python train.py --n_layer=17 --d_model=192 --n_head=3 --n_kv_head=3 --head_dim=64 --d_mlp=384 --vocab_size=1792 --activation="swiglu" --norm="layernorm" --norm_place="pre" --norm_eps=1e-05 --positions="learned" --qk_norm=false --attn_scale=0.125 --bias="none" --tie_embeddings=true --parallel_block=false --init="orth" --init_std_qkv=0.059 --init_std_o=0.0 --init_std_up=0.059 --init_std_down=0.0 --optimizer="muon_variant" --lr=0.0107 --beta1=0.95 --weight_decay=0.027 --lr_head=0.00822 --grad_clip=1.0 --warmup_steps=200 --schedule="wsd" --decay_fraction=0.634 --decay_shape="sqrt" --final_lr_fraction=0.05 --batch_tokens=[32768, 65536, 131072] --seq_len=1024 --doc_mask=false --train_tokens=320200000 --steps=4901 --dataset="wikipedia_en"
Each number is 500 + 40 x the weight over the matrix's rms, rounded and kept within 0 to 999. Layers, rows and columns count from 0. Numbers have three digits each.

# layer 13 MLP down (transposed), 384x192, rms 0.15, rows 255-264, columns 0-95
489417482515547538559504529553464425455463547538482489540438459457582521403558471447469588523541515557507438465473441546521474491548540486482523493573517438502560566505506458514532527479491508542510447486547489492545517492493467496565540420537455580439531470519473522422485499486497442480
447468417543536508472455457475549577572396459480538484448543558566507515478521477581523453484452472546479536500461534481486441475398519508451512514531556512443463503521494471535466510525447476537470493425501464467529536529525485515609446547460456459531521465477546508513542448460517495454
549534468563449430456545526533469521443636521438538484459552574488508460553561483523560482515502491458460442473483491444482489542467483547481446503497437562561569516448439466564512509530549461546487484507509530523475521509537454482508440430532511493512464483419491483511477387493493440447
544451507499461496526509531479483508451568520487596514512523496468481558554500487499506498515388444560505494507471560504470531517456449485560514470513537543534554485572396522500478554511413489585502495477539439544443554530505450495437495443477513517461518507541515539525507473539552497463
518486470489577469493507542481526490472485541546547507493491574522420507534466544401495505508521577546568563420458491447484457493537466534524538459479569456467488494484548477607510548554488450532446500456477431468536498480468499490469519488470467597396443545434475497459528578445601506502
537377478603535559440488560545529566499484492530424494527570545498527515478544454483459499454465511516477505534507482482468516494487492501587484510432493466458439521457488480509582584501477524453446507437468451454523522544513476466513549523454574515365458520487458478486520505506516534454
509502519518481498563505504456552539502506535511465512457479459537489551399568496396497520416429482472512568511497541467433559490594510567448492486491502482446524474403526510517476466538476482505564509567495518438483498483547404529529554576443561534402490390507418486471547559583521448480
550467485496454535572492512537470535504553549526507462500462505480564478461508464525523489538572516471465505533566497508497455459508527506471501466519492492537473519469526587573524448415478551497455515460439366432478542422497496483426508526510478500534453433474486486557521548483471541504
539452542500511439471516526532466523464529475544506490531507479558485486462461530510522455598433495564474452530501474477470473534478531534543554449482487547564489517573466546497476528495471494514492401529436502553489504480508575487536498453529526533546515475491558521510492486485565531486
544567504462514468539507523523498543503474468469441511514535501487467420483461493438522473468534508466422491522532471471411534528593461571522413516507547472500516510544511528546528562509469556522450533515624523508516465502448480537432522537463525487461484449473506473523508497494495509492
# layer 13 MLP gate, 384x192, rms 0.21, rows 256-265, columns 0-95
477411501444557457518500492520486510429485460445520512482506531527509339443497525609497459498464493501454518499585499464469515567551502530470504488483471561518523531516496529537521535445392486426507469492501426565516464444469502496470546505509523554407513554508473464524515575523436528486
524466582510499530472453526501569497514460473459528528476494564479517513509485485436493522496514515477509486466453527527470477533544447509463497552599503454517497554517500522386501565607553515525461480539487577457469527470500484532489487475537528525507418515517595471526466530445493527510
505442546517478492525541468430435568535554475584608535479437474500498506478545474514425520484460511514543527457552572464535508543571485554491571485579540472491470518496506515470441530505559446418446475468520493504521498426474493483475493469479543492515528439509497495483487486469459517492
490446527508561574510404490477559610478556475545483465535491468538456484528463473448508605470467505539394448485576558525449403479514470481479474539552501492583406570441482472464487498430475512456485516504489451420458462485525481542525543483468523571456473436454509526517425452446542541498
537471508500549460505487501500490535492494464533490497453480520513519510555535509463541483498505580499514440518498506494533388570488456527485538439466555515528466544486516501550506514482535538448541521580539461475523496543460427483445512517470480490457497477553548519553490501435517465548
521480456525538525468457585525507567541365487538522473530470555589478545490468470488512494425486464460480508515634505467469469380557497483545495534478473535537479578530479523550467573490468490480510521536481508501586431495539569414488457470461545504494524501549501379514508518449527430505
490505429494511458395415496538497527462462474522504542508518498512491540462509479494503515486568539511497471503539468437512537510544434546555510512553336511513579561447513489550485470522556497495529597490473522492557520502489535507449469513532424514540424459520447554495484530507498473546
479510469560512516504541449470502527469489515483532494522522468456559525534533481553590488503520479472470469486441538509559538534568507467475510539509416549548481607476471480537490454532444501571571514518466509487481475506521472463505575604437503543477463469517552482521533548512454529495
537581523482505462491467479513455505565475506523568562455520509467494506522476487435513541459514501534512528496479513456491536506505468515524542513561509509534507519504498520534450472543451474501530450469550475516523427534500483477477485518474548439517448465496459477429495508506530555519
494478470480482472456474486545466523496460454521461548499543551497485502564465575451468543481538487449508522410564525506567477521509532509503526464474474495601498581533449489458507492451478505479468444478451521553540432489538547486456443465542493513515503488509495459498447498435507480565
# layer 13 MLP up, 384x192, rms 0.224, rows 256-264, columns 0-95
438505582532483548497519497451521508523507430481465499449507511509589516471459532512536512488552499477503493464540514518513624501469503546507506375432446563505440447526489508449484422463553482527497437521460495534491519440544511475481496417517484461544479439526550489561527470513589466529
495558560535541480411495470545506521563500464460504514505468532456467536572493475442547467478478508490552514504461539517505509503479479536503430442490508516505424583482513462463426435542484557490514532501484436584466495467508542501565496480496529541432471522482506510502477454546501523439
462510515451531551511473436484485482558435527437505499483615461465476493549536490505450517519524472445480447459441584514474443471511530518502498485595442487523539468502513452501487608425555511431472460454555499485492469488492508478439480515554438521534523527496480463485471501527460548485
497539482565548555397421587502479479474506449491503435531525417438514510461518485563502517503512506519546541522500486526503475490520506425565492499538534541458464543498442546510578487476533498515523511479481523480494450536479486600557496581473486485496536542478503487486520588507505523493
454556496453501502518522517508473495409466480530471463515519475451473522541573491435414435481533556485538585492510515526499498442486431487484526404469487458519554511485523472488498508641471461460471548523487574469471462506490507447487544544525438509587492528457510525475480476540507510509
594471506524495505533493464439472539578472502569540512474464462494460484509341463625536468484486545487541518470485440530473458527507470478511460504479389523447419420460508458519462573454489492526558497513378516489539564416468500468532536425470519532505428445542421553574491476443471464475
499520494461476471447503463541508474490497486495498494506493501541473543521491431451486490486529598503522444418562541416508454575499476512522432523491520524462478477501480504505488560501520567470545478517533517500510460497449511517508487463511488502620468523536534508545540532468427458542
440571611454511486533522504460442458438520541530533532497482516480511496510520473539441492527450472502565470462457476563451547455509508515542558517481497462514459516448470523508523448579534430496483447469466486528486488510523534467443467497486504485495608494537506457470460486572534490500
510590517499472388527490443503450463548563470444466556470561507424497502535503488471509475495526384475438504541474518465490536483529477477555481502465531447495510521530560550496521607475481542476384517537544497539518465456496532574448499484510453483516510492536416502514547545594461497429